Weights of a small GPT-style language model, trained from scratch on English Wikipedia: 7296 steps.
Each number is 128 + 32 x the weight over its row's rms, rounded and kept within 0 to 255. Layers, rows and columns count from 0. Numbers have three digits each. The size before them is the row's rms in percent of the matrix's.

# up: layer 8 MLP up, 3072x768, rms 0.0715, rows 1003-1071, columns 0-95
# down: layer 8 MLP down (transposed), 3072x768, rms 0.206, rows 1003-1071, columns 0-95
up1003 097:099142108115109091142153095164168099137137110092058146107109093124145136122141111135146089179096141129162161112112067116185116121107059101140096141193111115087127130085162155163135163124111135101031162056147161201102147165131131126122123181157099111160152099066118100117075151116105129134
down1003 097:159075090156074090158089100110050118173145084123097129173138144138135099075155144155178148127173104040168188099173120163084184068117125160173107087139132143121194112118107102165158094149132145114145156142132144083076128141189107195152136130148135122136124158087154109160149134121138149124
up1004 107:184127174128126097093117089105185125080169043090164127039108156153138168123145135125129124118111150120136096119112151142110142156159118090115173040098131130106111083086156110152093118114125107140200106080104104156149170067114118097127195156169127143189112123159138106148129219088154156187
down1004 101:137124122107149161099077137099149145164168122133149159127109061107134122096134074121150098155085149144132138149112180158141140156119124111113145130180136124160129138129141124126084105072116077061141101129150110134110123104150095099153137180085145125148057109171133152150162116137120114135
up1005 099:137091122084162153109060137148117107151099027129112156105160152172082142162124128161103159096131126239069156183079155125153088145136073162090142121110160173115111160136156138125155137152073115051135207135128179145058122117178109123133061160115088151105139103166113087135181074104099123110
down1005 098:109100076144123140170116116100139127155086074103169125128147133116184131065162171082117065137163168162097135156174143195177100123152092099078073121142078142196137143146132111203055091115129144140153124144145178086130060110107117141105119192115135120115119120154143132129137102117141098128
up1006 094:166174152130062113143145171090172168169094077131082088157122110091133090106134199146139136128151102108113098152126149152118139176156151114058083092077067118051097134125084126134137120126152109097185110100115122175143160095104157181147095094114092143126094118129198094151130120102164121098
down1006 098:096092101016118134128119130115134109174104198131120121189140130141136098131100131113079115093169119135077110132187071165078151121120080100144146158109122139123168141079134131136152123148168099106117178102149114134115158107149155094115136098080171120102157101178124098155126096137159126137
up1007 096:177193109128158114107121079145122112099137130205133115109138126165171176101156109131116076139099110112120138022123120169199115116140122108137180088157176137134114194143097118212179142124120120104124153110130165102127115099144099133116144087158139109151086151119126114126082117080152109054
down1007 097:149197039098098108095163094150107102161066127100154059139091079093069078141135080102094128142113118151140111175126100127092147094106153113105125171114208098130202110131077200130127124127196097112120084108118140163126111077092108158165109219129142082147155105162073145141200165135101078113
up1008 100:136105121114103145129129106084120114127078152082057116108102121087141121108116147099101095116147077139097102166086176134074092144116149089169117134114088122153131131191144091145080129072160136081153094078077144112163122127163132185103106131077125077132146177175094173154153150153203146161
down1008 096:187150162210097124124089137109107136082211117166147123118175114056045100074134096089106090102140115137119101098096146122118196168138141120082124086116136128156119100077129122165083145125101113093114098120132139150211110097137146093074136155134164099165133167104128149163091111103137147131
up1009 103:102128174132125075161181087119129111104119169130130128052097116144150137123094104135175159104161180080086151154095167156085093133129126121106146105096097132103118131141144093126121080098146137123148084105148112196151179127116144114123147154139148162098155116120101163111144144107113116100
down1009 100:118171098128086120145146134138120166161130116120179127121044119149212109111125143158158118110081160151155165124110123142133107098101104092146096114113049126112155141101157114126053170157170183137182155143170142135168154084107116105121168080180118170041148102118125107126130158131095120049
up1010 109:143134114150096089114144146107149076161141082100190156138129127105149138110175161080115143134122148100033175130146162105211153154144127122108119084134089091112099155105199031146107176158150187109153148126091138094101144142118137098147131102148188118153118122114116097158112139169125112165
down1010 103:133114111101137115068096088108099117160149144184140148113108103120124156181127112130140124099110127147127129131175105081132096110168115087144044120133205065174129198134156104122115139058097188111107135110131134088082070126189156099167075182091094104158084074091112121088174182122175128158
up1011 104:148126058111146117221100089110146114140095134127125121163046161100184185148152136201112190100160140140084194134149095107136088183138185141130160135096141152144133116151123091073102161142133156140160099145151157159138097159188130077157177100184155129108108122116146114118114154146107117115
down1011 102:157100130148139087128152135108093130117140155252075154093144073128082143112160184108128160098144153108149148115155176179097135187145188089150143118096151140137083160067166111164137069113148083097112150203102134106123161136158130069131162159136180177161153143189145113132096037180126112142
up1012 100:098123111076167100188173139097147117138119104109156153105113107094097129093172154110058121065120081083180155138126157101120116161157115113162154225069073104117111221044104179139167089142178113095130108135153050218127124098186087094050083104140110127152080085117090137163132129159153138194
down1012 101:166120115038083150051100083160097139106164058157079162105158136128186090136154085079162072074110077133104127130082061099131137145101132143146085128131121102115126143084122174115102100108068149099107116113124073185065088058126160035108147086103197146131148097097149108132156127105145073023
up1013 096:090185073133105161131113164139108134179131222104161139117111121102150070035108124121180084096173104145129097205085121157101145135112149139130104128090158145080146149157158166111159178105191118167064142113168119113092120121147105118094157130136162128156118147134149109151091192086128106130
down1013 102:151114123056141121142122114142129129108119077169062132104120125092118121076088128147147146074080114081156176109117135140131134111148173115133105133124117129145169103194166138141125137124177158080194160180089113130135131096116104177102166200147136142133096142144157152177105160196120195146
up1014 101:076106153097126120180170138105124118125130150179190168158092176129142145125137106119179145087026169103082163202097142141140140158140064154086106134158129161118085130145121087138106092166121126118142104137129116166184187135157109164168102131126104066135147186110173146187127131144170082096
down1014 100:111135164164154141198096111121134127118124139123115163134113107139137149122077154174165171123137146135164104124169162126083111099142129094111136134114060162154115151158136137107116139117090139114134128126133111121117108174129120129179134122133163138181154113108147176162099141092093217122
up1015 097:140143150109112097167125144166209109157121097111115086194119149127131135105103135105154143094098124186117156116216132102117084205120164136120095100098154145138163122119114157155125149178138118120083126154119126153090123116126141114189076160143183043125071151161102131138145183139096127193
down1015 098:110157171075126114110147123095084111156124130184073130137132173070081142177116106175127125067055146114104120162137118124105165128106161106128145093118175122140081156073127133100123151101068141166099090133097131106197134166092099135114088102153065100098126154140121118081062144061202202140
up1016 098:171119152170122113144094029116109093137200226174189168090144149081136174197167161144154150143111113107084194097142150095094117123194136137120116092088137122165128226160142113094136128088133144136163163120158149087150137075125149155087089133056103141138107143126150110177108168099115162136
down1016 104:128136183099098085138085145139119148150130146112110128145124147118128129099095120112130105092140191166080156141148179148166114108127110151130156151146099110105116104188100144160149090097172090119135139124117177157112081183104145176138167147147121157059167087165108157154074146119118078180
up1017 108:158138112103156094084067115153171135147148134211080150073122100124092117121077117151152094120158099164166168093128196204147183057125102138127108115137106093152142189161095144136119163080128095152107095186108143126147144130126203106094121105131071175084049167151165120191128139117167107150
down1017 105:098121116108080047081143142090129154101099119168132081091112129123094130093123149134070177111182101111121166126160122134125082154164104086142148186109083164146137136140116168060167145138103110199034112128143103153110158127088120125084173120097156165140048103075087129141137129139117117115
up1018 098:222109122122163117190185118115108135162201152098112060077144100158096117121117134130119146148127133125091131145090166108122153136083137085135124153070137129126076154131115089101150099118094193130110104095086184188157098117148092118141130148140156106130121112170118147137128133132123130183
down1018 100:103136136140115117154107122158134145112127117107129108161123107085145168021146122131097151084112147084130101128155159066060150092111217098140084086129123125102101110185066141142137138119145105123106069180074071146081043115159111091140136070118130147124151128060129130151124144096117085083
up1019 101:099120117114170104157132164106195122156104058062110065102104103081134129107119122149095091135161123138094089109141120119169116156132064106155097079122143184089054137163161132160110108110103138140105153142146103157105160197121131138127176117121128107138129138197126181135153111117176135106
down1019 097:163147182179104176126124141162097091100138164188122092117136127117059104159178097134138130140134075138066104137161221173068131116113095142077110145128110175146167190110125157076144119104104120074087105060120106139166086129149197139095132110162130143156111090200151183150168111094158145092
up1020 101:166173128189063112139133108125173116180077106138155155085129124102060136107070086104150149099104164129154148190129121146130110081157098163144188153086086132153126102179104107076159119162099125125123096157146128165028140084156067139139114123121144191084137152152146121117104122168166105123
down1020 101:124104096146136065087184146149167150069136068144116147145146185131163131067151183149088104125117102150150130178138071147148114146143124134127113158169165133084121053099147129068195126059152139157082156141123132133170203112106099145115135121120071104162108154127080116194118164128196117159
up1021 084:175131089144088141119112068136128122175101118146163139185077138078075151121064109108115091122145067129120147087100084121144167108134128106072122082156170159096184200166071139074078109115172107153156089136122187114098102136105112158111113151141200143114175141137120098148142096060185124122
down1021 096:126094148187077078105171112156138151117126142131158080171131089143075080136142156165180137162116089152180065142105072141102091127126191171124148123172086138174141138156154181134153115164104144152159154104144093148229131152214062110076110118127134150094151124132116111099106163163161110137
up1022 105:140170185145106118093158109156153146164130151115126213127142168113138109055162121163090137092066103069166071156116145164085136138119089192150110080169133123109162101110160138114125153199140163173126072091050139144163150178140163082186072119138116129138100131113113122116104055154097114113
down1022 101:162101164119087085112199210144094102158165188184137143114177147065143097151046089067148196114122128154086095135090094114137099126146204145128131122162126120131126151144106124085106170144068107143147110161113104168140122100096170184105098084135130108086164071123138176092187135150060098109
up1023 099:134179154135167136161114149117127112174179112149182154047131135073143181104126160134095143068129107158151192106118086158131147153143154099099142104085166157148196131134096102059137120172174160111118124129116107163063064148136153117041160119139067138126149131124089127167141142174135194119
down1023 099:137097069144140143183110148198177076147143125139150083079135125141134124101174118171136174088153108130129145086100090182118130118202079056183182119143115139109104150120152078174116135103070089174159140129094114147105158118120122071133101136213127125142110091135122088153082096136078074166
up1024 100:063132112126117165122172128114135174117119081093093148082103068141138099134179115131145146172129141170079141172088044097091121186159105117142091125097122160119139141171128170134124116138144150096084091091118125126099079133055170170167171152209107146093103063144104139187086097129094090143
down1024 095:113149168084138091098157141131144147114152119138083106103140076148083160147151135132121106173165120093158148138121094088130161111137093159133126159160130127142181091120106079098132128146104143097164188153113124103116169135092115125169087166140122140118170109137092128103123109112080078109
up1025 115:063157109155094152197174165087144097150123173158084117144124095072103058128141144105077142142061106084108138105103144168147103120161142117114129073053119084105107175093088172130088142098109083182114149177137068164052167079089136106141116103127174110164078144164117146126143153112141135104
down1025 111:142123156139091121143057153113152159126163122170135108114141099163149115137126129081105125205125157137147123101074140134129135052082170108120095077037106107084130096079092161172123118121145094148085113178168158126120171072122119077092181108146203140153126133136111131118150142115087138088
up1026 091:114128152160065141179145146140071109109150140150122119125115089131202155109161115118105155119079059139082132092173130082145057056141095170083162098174152111134134073152120115062136121085147147129170112080138086123111101141150123161108113113126141092080092104140080091133155096065104134096
down1026 096:115089172082163127117121165186112075047155107123129111067159061085125141145046192088175131156127127155119056139157117072082140157127087111165132162160084137139142094164154075166109112120063149093115080128157157177131107139114071165134191150131138130140186124091113115214130191164124158159
up1027 098:088148120099153082055147075142121168151186101185087142149072100129163159155127062174086132133101173102123172135097143113151149107102149172101126111099153111102124144234118153104129140077127113097099086142139107078123160088096119186110178167182137104142163098074131116137120051080118062102
down1027 098:093135072098177127114100110143157091113143171118088160110144086113130165092122120110114123110117135135168185134090110097131118108154153165100159171119108165172110146118059071127130124116177138121158123151128182143163139133132169110101168079148108126151110113146074108096070153135189134187
up1028 092:118076148104147130164088147202103132178134163114105150108108097139151054098107131086118090065117111120147124119121114179120154201129106156094077137194146070045141130126142119089126109142119050106132114148117182157086122162115124071138075128181150114169130138123135149120119112127110131143
down1028 100:118176114071135122124125170160124164080125148105164117102145122127160063177126105165116142119107117131141113206142138172113104167154129141168087148157083086124092138181104113108159119154138106129087142117182113112129105136103136105144141113114133052140162109129112173151083120176130108135
up1029 098:082196132081128129134138076188081172191057132139097136107106139124177127145078157200173123163138156163184138062140144167058143141110126095198138122100130104181176157121157132147187140151112079129146164123126120160130149070122080121141129115061135109151161150110120163119201095131139182087
down1029 095:167120144080148136121156125146109094095129132122105187166158106117095116112113084099131181137113183140084107164124135097139163174111144162197061140169129097167108058141089094133085121146101115113088217148137100142122076173102110084128151167117128109144097155132179134115095150134137050176
up1030 098:143046135128125098099107121147173151176169088112178105161118146210126107077087117145124111122135197143069158173153178089150119093115140143177117120179128125153078125109111106162127150172087109112132147139086122124162059127146082082157124120176085105074152061102169090136154146102145159135
down1030 102:144133156136149078131102177100148142160159132129138011164191118069080091063109153128149080124110095141073131122132136115140127138189164147083117158092119122081122061151144107085078154140079147141128164146114097141143092125132145147102130122158133095143101117092189132107062166126146170179
up1031 097:185151159160165146131141147139114113107107148072167166116167091088063095093161155138151109138132111129065107128124091116111090188147062105093133082165153153152062108120118100075155065062128120133109113113145159042156174086143139105166063111135168098102151144110080172113089103164178095126
down1031 094:150097164071147088120128078172125152104118148141119104153125107066137162152131094117126140121130145096104221116176047083135116142149144119176113112152125171164063120142141133125087130137142110080133125066075072158169082121169168121155042100165114122105160153172131130105159100162097127071
up1032 101:110107094102095073128132143159131106136146120124098078141132135142109133158179115185171131091090134146132127113099106096130135110107129146177093029111115150114171125139131105202104141116152145115117191117077153138048122135127115154112121102074087133171208148129166106108177092158091166147
down1032 100:143208139100086141091138148107197157130185106154161064151172120083108205119177153118112135135155112150139094206114108218098103148125088132141139239078138086136108097163136118085125165142091036155136155133105084120185174131113148105124145061138136120167075157117120135158107092173104144151
up1033 100:182061083150154124151086130155114141098148210149063140107096148160125084073114088141162108124142139086114051119119143103171155120102129125118116140113187143169104118117164141104073145109117094149147088118171114165123149145072147174099156070157114133134161106135170078100072100160188115135
down1033 098:116145185106113124111124121149187147178124095120087079124056209104082152132142172176093183133129125136129218106147198119149124103129138166107148152140084144150125165173125046117178121124134175151142127114102132107157134134208115154099137068146108146119120108171138124074067156073124148142
up1034 094:078187121148137140165095124137157153191139086142169161124115116084130150103132090188139117157159123146116095163159123098121142162124128091154140142152104142094123134136139113152169121170146170166160121122113198166138120130180180142144146135134148113112147106100177124137164129078123149145
down1034 099:110136131084138071109138186094079161095118148100135125197112133133092186131167134125093119138112077087110081074126117182148078167098151152145160159099067159161133081104155150134146085094107151096110099151108191150152167151159150120108151101199084149156105112154109094113142154090124116119
up1035 103:135100130072161094147111122148198173135162091144145116110085154093135189119122152096101134100112134091098176103057136099169102147112117177204109122080075138161101143138116126116109159112166058134126156090128127118147172136117124115128157133156139139149161150117142103100092086101102132144
down1035 100:131161121065144126151177112141120076088146119138090181185054155150124156134164159116160127139117137101149147152151165173147139134111152160164118104089196155143152115114159142136117093132153079137137134155095149123118093146153071104138151145103119144146103110094142108139136111138128155076
up1036 109:177114103110130144087182149142103048089165092059156168136133167146169143132129083115142171121188127064116116158068182156170190119119104113169135080190091162089152124123106137130103112122128144125093064157170114156119119185180154112109104125098115189115169118117141068140110119102158089116
down1036 105:124151078049174108082132149132146155058119171096186131082079078132129135085170141130136123125152067143117113118101152146174061154137123129102166109118141138149127142116181131089114192150156118063163128143106134098114144127106136167083155139133165142086133203060160108106140147103116170121
up1037 101:151096139154150098143143101108115111105089118074140092098098173155094169190104127152101126142160010165132178141150167172070102180159119141152141152158105114101128141111078176118129137142120113098101110113138142118115158104122154142110146121106099143134113094060136112063055119110173157134
down1037 096:173157128097166141148145109132134164127174128111149144053145114132141114157109147138106047185142163099126118142063139111100137128149122154139096114164131142099112153116134064174042154132087117119104152100128126086141118162178125137100091148102181126112166119072159176114089167085141124121
up1038 101:145120084090107181114127135138165154128100117077174058163164119157202130109155067116160129130141136155088125153172109075156117126129108098161197118116095108196093114114161116073128173066101119102067083129166111087068099110147157128114141147104208185126128123139167151184076141172153126141
down1038 105:114183124111138114080133130131091135146144141140114081128105069065149102149064137189146136116075107111161131100099146139158194155142089097146106153121122108175136150162123185070106075128144134118167152071131138077151149109088160080104138085173148123201162077154147093079119078065084088124
up1039 102:136141146169135079148147117140112128142149115134155119091082111144153164165126056078117173127097127170167094191189192101190103116087153178151081103140143123136086124165148099109109142143135160102099181131159085155115162188156109136146137155083114096141144139088101120109117116131098164105
down1039 105:165115107060069077098155085147120113071149137102131156117104102209095159096122103165126117100173138113122095124164201159116109106030135128189200141153161139105110116142164155139116132181147111120140142082135122123115137083133058146137129098112107099089073147168175111095137090145147055139
up1040 102:094197182131135130114125126100119124095041116167075092132163102121145143149172153138126139089085103099086147131093135175176170133207192101102123161024099118091099217091124110095068133100127134119122133133123096125168117121133125116108100131098091137151126111083152156180111131094176067129
down1040 098:085160149105086094118184132134117153128087131125115155140108127189134137164112167152136124112102125130098130109113106140128101075118107113092175142151139150138138127150118134162050149127131178119158168085096174145162161055094132115118166111123106165152159117151120181108128164139135134163
up1041 102:143103137115141109125133132208103130105193114132129065080151105141156116160122102126103180098098106135073136069136130062086116131156138141125114088150153082125103101093078156086109074137119090151165155126162168145154135134209148136158072081099177162140095136157113111114113093178149110141
down1041 100:085150149160125168126157117130110133132143168123141120071160101139110177122097199102106110144161152153110130128161141171160166131120117095140123089079111150158169130073108110200099168115132128120118112164102112093149107108105128161151147145158077096107111106172143143126125156163146077115
up1042 100:094095106114179076077124097219159125168164149094187147121122098143109133110163161159179112120163107078077155177091105115113108120090105058148116086095196088118091149128163080113154163128109121115063127080106157087184148163075105095153197091101146086180084138148070152199177150089128112174
down1042 098:130123140178154085144108091098103094125111112123069144139167084152077090084173120114113141136104168112114066078130132110132152116110065071203146205164216051076118111109160131133152153173159141101111125124156075138069185145124105099124088116136062107120118106084141140215135118075070117150
up1043 097:114167123124125103137150149181166154156125137142124120189150139141095163108120110102147107140147137151135085145142155102139146151130161173149140151221192120128070115160137096155204153106117129157110166107174110146088127164104120184159109124161080098164129057150081167105126123115154124095
down1043 101:157150165122103072111140093109112136115131145127109108103129129127096148117129146153191174133099126111176127145135118121139123037077086168107118159115124147156105131154133096174132147122119152099149174100103107132074114183203132114172080097162137088107110140080100121081221156139164121154
up1044 095:202183099091134137134128168144176113188129172087116122096157202150089146103172096115141047136118093141129090083073122083127163069139107118140116090148139074096112171128154094085163127119141146078099107134088110072091095100077084165090195132174161151177091147158116108129130088115143174118
down1044 098:099134080170097143141120144163128051116144113136116080088118133105158071152122122121144166107080168089158130119070154101158149118132152143115132145132150154193166164222173120164133125109108071125098079130120131116120115113158128083115116133123154177131084164124144163130162124106111137092
up1045 107:145107112149190143143113134117143100126113088127083113153169102113135113109148157171164158103138147137117119067133107134085119088105130185129102163227175104118153069131090119141099157113066111089207118112102078067118104111104160156125117181092116172146182108075174121134078118093145166131
down1045 103:130090058050129171142143160106226143139117109115103115147129184202136105114094112098143119088151139155026109141100114170123139178116122121112088132130105139167161103135099131194157120148162106100127108128158109132092141167148140157103147119125149163126255068146153072085120154128108115139
up1046 099:153177136179138169119123163125130108111151141120129189108146164082152070119144119167122147106075120175133099113188123116124141115153125158122138148126186085112200183160167140089159133104150169125133123089157105157145097175143125101150126174112090104190138089112112179129102169163136106196
down1046 101:127162139214113106088116146100190106168161085145052059140115116170129088097098130156156103100130118179053148146120160119146118115116124163172087155125134047098140109168133112134113101121119123112122117167138162140147125102125118133144159123112116120162132179138130104136052120194118121137
up1047 097:108113139126110097161127131152159169175145103118041107161137127133086151131097166211133119164123112131179166131109122144115137065133174152158149148168064147141147139164086140091105066159149171119130147130125106087048162108091213107147161129127164148157093165098138088146141191147104105087
down1047 099:137114175110104112073150187109087124100144156151099121122142110112122195183100137134168132140082165127134079078098147121128054139117132164167153082101130166154114120180068143163107146077093104176154118132161142119085130132115150157139109154107103149115152119124148175169116162130148138106
up1048 102:072097154142181144138164194161175071056130121077146118149106133148128190123138106122156158079138127098113091128157127099072152155078121183169099103200134157143135113161169175096129151100128128084190147155173128136085110184100156129081151086203096135127170099123211130129106099128175149091
down1048 098:122174095126106207130109109089074160110136143173127095148120088170165086151129112105139154123168112146127108074121113109152147128177134115124109107075118134120165109153059137143183098103117151123143128150088187106162127127138108033113133109157111149144080173128190112078088139174130180173
up1049 101:152152105163114131116114180110102161175094118125168163164112131122116118120140086097148091104111200180127169142144078186159115141164149121068114081086147067086123126080161065083177130104102065103138181162112115148117065127188123181113144167170143109178149079142135117130121115093115103147
down1049 101:152139138163117110110116136100103168099126127143093123102163141169152104110126115133074105111062101137106111091060101085140171134135156069077140120112130120170162103135129127098115142159158162160109150183134125216107178173132089115116136077132109094141076161100180126127108114133137141164
up1050 098:137084135141106139161141078120130125187118184123165163179172116118099146222108159140139166100117134195184162149147212144096121124183121128171132102163112159177131131149102114096149110124111116100131128142148184094152085130140132107134073148122177104110074176155078119152098137115106086115
down1050 097:126101161113160151108156140087147163054140162162163109084145090113156148159107126046107104167144140120108122147092141192159157148143104135132094076115058168152147129101140062138122110170113124107109091174120173116124123089095147115123154144118111138080118138133160159159146153152123150137
up1051 100:093150094098140197090180153143187134134131110156129131162126128095108114142115132126093148110132153172193125141101074186108139165163094159132153146128110092126116090085170172112073128118109098154120117176144127105145088112105083099154161123181117112106094156094132122099125103141172145173
down1051 103:180135112121093156131141124121148161173175101125137128087118089063160104087073144089144130106192089155126166160156162108056157094115122121107145127111155133131186145125157114198073107108114098108185089149157152141111167149200144164103121127109120208153192096130123109114196189177156166121
up1052 098:109179126104114166134178144155103109099109138111103114090135155061114164092144162094116156152146150119194126081147155100115120092142161145121106111102100109163140064025156097064180160107160151095113094088143125100129146156102104131122166168111159153136097119132130121150135119188129163127
down1052 100:093111155161081159110156147171103106130149152095133112114124165134157128137100092107116144050115148099096128082131167140112112115136132141131122115136129146130120145124140122116131183132165128093185170068154189149104118168093111139113168126156100108073058147121138099120096153119123116065
up1053 100:109102127153101112096103120062142183138158139105086116132097095099115026100158158109141166095080115077149107162156192146084164167129122122162117129159154135139136175115096164138156100118157114161118067105197110173157097079115144153184158105157155164167088125148155115134144089145130125082
down1053 102:127133144133134085131074144115114112196075126126181156117137154127184090077182141185096115119103166115146133140067171134130163119165145102108146090116147147149164154145141109075161132074092178058100145099115082059137168173117169200108109101146097118119126107125156125163119103136198189103
up1054 099:175100110123136134178090096115164095162105175121132137059095167172085114128097114109113141131156123116101107098137150125146187170116207144133172145084130114138132121196110084051117083152111140096135121076092173097102101084159128124132196101132156129141084175113112105122141133072154083130
down1054 099:130090116187166146107149133112124114137066100096075203125088151175137074138149125153143157160120132133104132158128141133144184178159158171187122190182063114112161100150099135080139155094127201132145158174162158082141128077160114132105083065103122091121155210132139148114086153132108142153
up1055 099:091136163155129087155150128135180118144126127129188078117113135122118125076123112136223096101117116100106149100153136104086117132068156147115153137147179096086133153103086109111118095112195141143075131126233159163071120098163119152155056132121152106121143078111117149142157155077178137148
down1055 099:037071177017155115139182119090092181152124169210119199129124074152096058135176107118064118141108161129111127105094122120111146142127154133128118137097162121115136104145062082145126145151092148153138126104170066108148088121074098100152115134091113096124146165150102120140114225187130148164
up1056 091:122138099144093144134144123113130142140083063103111117076143133116100158080060118151131167102098199135087151088093117174122161139147126091145120167140176178103126099102093132115199122110128113134163125125151125123163166155116118155180147128191141173100033124085104116143137136073086094181
down1056 101:161180109170093128159134089123124149141160113144108119113125091114115159148143120145105087147123108112154147158124125105055091183153078134148113090120166118108108149124139147136155166098145048199115112110151097114115172062115093180155087074176095139143109153140105122083138126097144148095
up1057 102:160074127114063145106129095080124118099107159120120107179128122131148069109122105101156188131122097172108103096101199165111182091121112095164154141120099101178117143094094155131138141152161138107126131076132075085124069127109084163114126132148124078123148171145172117108107113147146105153
down1057 101:076106125108177094151088154149159113183138110126152143145184146162124146133136122103180115088058139110117157114127125130183117208086100163125081168145115142111143177087092120100154145102071186150112184070127160122175144161244119142182151160133139130098103084095136130133188106168136145104
up1058 104:158118113155104085168146112134151091100164136150167128095100105149175105130101173118141076124095154141161108129207123146130106119118177145096193120098154219127184115119074130097135150131138112138164121149126097100054190122146152173153134106131124209158169148161100151176097127081134102161
down1058 103:083126121133077151164111121124085145112122113110102143112164096107148071139122107135141125083104119104134100194082151130092155155175115116191129084121140114156143064093105086167139100135108107114082075127073152173123100129166119134118108160146129162138099169103143143111167103168141089196
up1059 097:090165166172143132116148161129135072100096107136137149116093153088126082134143127094132146136130192132156201104152190115104125124077079117178095149102106089168175170111057111054169156118158171149155096181127206109157140115146139107119086090111130126108082082187143151111155138086111154140
down1059 100:090103122104103116116165147161175121143119145111122125124114133107121160096112116151058111182088125061144136087119161174139138088074090100173147094188140160173185098134123116137063137095178123107139128152094080208120055154126124084096180189110106132158094161136137083151191105182064119086
up1060 104:134142116175145151134115128106090101115093149141186081119122162142110110142114145125127136096022144166095132082178097168155121157151147141143146092131122125166087118163091089141126093131159110121092105137217073164092073156141150085200127121147113166150111174165133136161197108134150110105
down1060 104:144123119130160149122146098089155117217124200091101166116136077125109128199148135156115135164086174121110113131091125073131123146179062193144097118172134107098117103122153122200099094163096157103114125059159158124108124113170207113158091121077109127144150091128060170110118162093111137132
up1061 097:137143183136129141106110107161060143131105200139184143127104134091137147156201136117131104143178088142128106128122092081137139127146089205170099179133081149183159124128094144073112144128094120146162137101157129149106212088183098114105101129140124168109086174056101159132117156176168124162
down1061 100:144181106122159158106122144160147123102168051163104132166123120165052140109172125118159122148126129119182088126101102127098085110073159159130183116136097141096117146113092094141130115123117148112171120107165135155144122120142131144090166141122183180129150167118164107081127086127152143089
up1062 095:109154169139164068051157095165128156171121107072174085136139132126125109080149143087168167193138142166162143147161167130153169112135157127095124186072134127086157103155127078130210119101146135108098088177153100108157141125112147097141160095102145142193123097153088170149161173173106056190
down1062 093:137107132093141126116144139085138189107146117130134177144137122155166143146176120090094087187164145083136078175155057144079107114059070145062169083124157060115188118136127163128167146074100148087171147144103120091129171149133115195125143097094134109098156127113139116164152142186118175111
up1063 095:156139137110136159133072183152102155083141165084156157065114136145146154124127152167178158084188085127130085142078074123102123125167151079168138111093192091101130202107135166101177138093144145129138130147161139151110128077106152139123118191096126140091135167137153197155139090089140122118
down1063 092:090161100092120143094115112097149181149205164125169113062121072098135174120108203083203097125152197125106084155099108183158111121153154109092162041071128135151092169143130157183044121109123125119111193122146157126129101134144072123150124151149144094102122175220138107141143118148144182105
up1064 103:153089166120110149122126134115138145116114147141142137095087158177132166136088099123133153126146171081152170115091102106162076159139118186132112126193157098153084102166115115100124146096133126070081100080162093155115161087115116101116142156089146109090146085104138157162130127113137147114
down1064 102:063123095088101149148047155199169082190150182111115141090139169074154061147153097180135101107117120059116159093119123143059128119093156154113130119132130096184100152181159125152166098143137157144155074122132153114152092103113135142118117166131088163166159140111170109125123179167164133173
up1065 105:165114089121138128139154113102076096179096081123198135232120114074182188079105144141139182116155091077090160152154172165170107103113118140142146125072116130055119161131141131128117155115131103071093205104111157169084174120165110155152131184119108106087094133105104097078128131148186107102
down1065 103:095126162113132116149120151123109097110132158119102150137132079114148145078092130147158187157144100067123094093164141149152150086100102108156117146088115143101152105102085145135071172101149172125087136092151146097108143168112087085123104111126130124145141075156123125080134192105115164136
up1066 100:164122118139123174140043119068120107104132108129179142124092102164160113138157168142142088113130194144136151127082115157105105106115066123112168127144173193141109089118122167152164032135178118148151169103119160084098179097046106152076103153141091090140114118192124143101113167115090111119
down1066 099:162156112098229194131099179149156142087143111141197126141159157101154139122124162136103091148145210114146119121099098125105073136141125133144160183090112125104129062109132082157160151147115148138137112111094182095129154184125114107116160120159072133110080194076149197161131174149104132149
up1067 099:127106166118113130108136127153137140169126099138107080127087085088132146131094142113156161147154099084131149133092133151151082151165102147140112150182085101133174138127105075141148074141153198077113080125171135140150131139065103155188099180119102163121122104096123119115078177147020149097
down1067 100:089183156134179116117158119121092124119130178076112150154110088162165142075155130141167105133145075135124129145122111196128107096131109140118108157115131116110125137104113157132157152095150099145149144132074146147085117127114101131095130088115154128176127117131111111093134078152120063163
up1068 111:075050142147155146095109054165122138044127187050090119126092095142119139158080147120162110176090052103175114123092124128097143110110137113094057145149115128102130113098142173103121141137153123121117152099108122094147111185084127087122115130117117170138118093145064164098133097151155089143
down1068 104:099096144172122153149107118090166095000114190033116121109127114141149093114089142149186129127134128134159096106084114119117146109146117143122128131146118144143038154130210153095126163087084125143160084124166108080099095130098168135105133116109131130154147095206117164087120179088162159113
up1069 098:107106129099095065134162094143072149154144104158108126156161098116128140111149081130147111079106120109143138152132097151112126120179134124137115135092118093167113083076073062152040099070191131094101150135157119145114077153111118156124134158140123078132074154133196130165141131185134135160
down1069 102:070117115110114130085162141163122106110161122148151124181172072129058146130185066127070133144140079162060166179162100126069109118115083061087120132064088122157130132098171117086083145042161156089120160097148147118146112084157099144105121060104081163136125135124090118126076097099145173137
up1070 098:186149125127122142136104041143127134100126163126128119159067114152153145116187106163107156121086167202068077124104150141103187121196093084147094112168129127102122157145148169132111136116181179105051107150174206156194032155112073131126180093112104161074087120150171081154075124111143144135
down1070 103:101114088151127144119134178094124120123108110164127192088099136118145099111156162136091178125108109095089132099119089121218142125142125109078110041146165179132170118132132089145139117056121076082145139104098108107113149140118145070098106143149176203138132123123108086135178154150223093103
up1071 103:109159169178092122114080115122118107114158087063154107216158057141169116105153104094090112144171135158151130149087122127081175171099072098097123170103119154136073092091167122102151112165123118213170132152101137139101131124117086093096149117071148153082079110133107088146154143079143137125
down1071 104:080152128083132141189093132138152118147188128110206082137085116073131135200133104160138143110170146153143128123095114105138103204137159121118089133148133087122125175160122100160180138110120151092202195153157179133142115109152153182079108096156140180090100085122095163165166090140124182127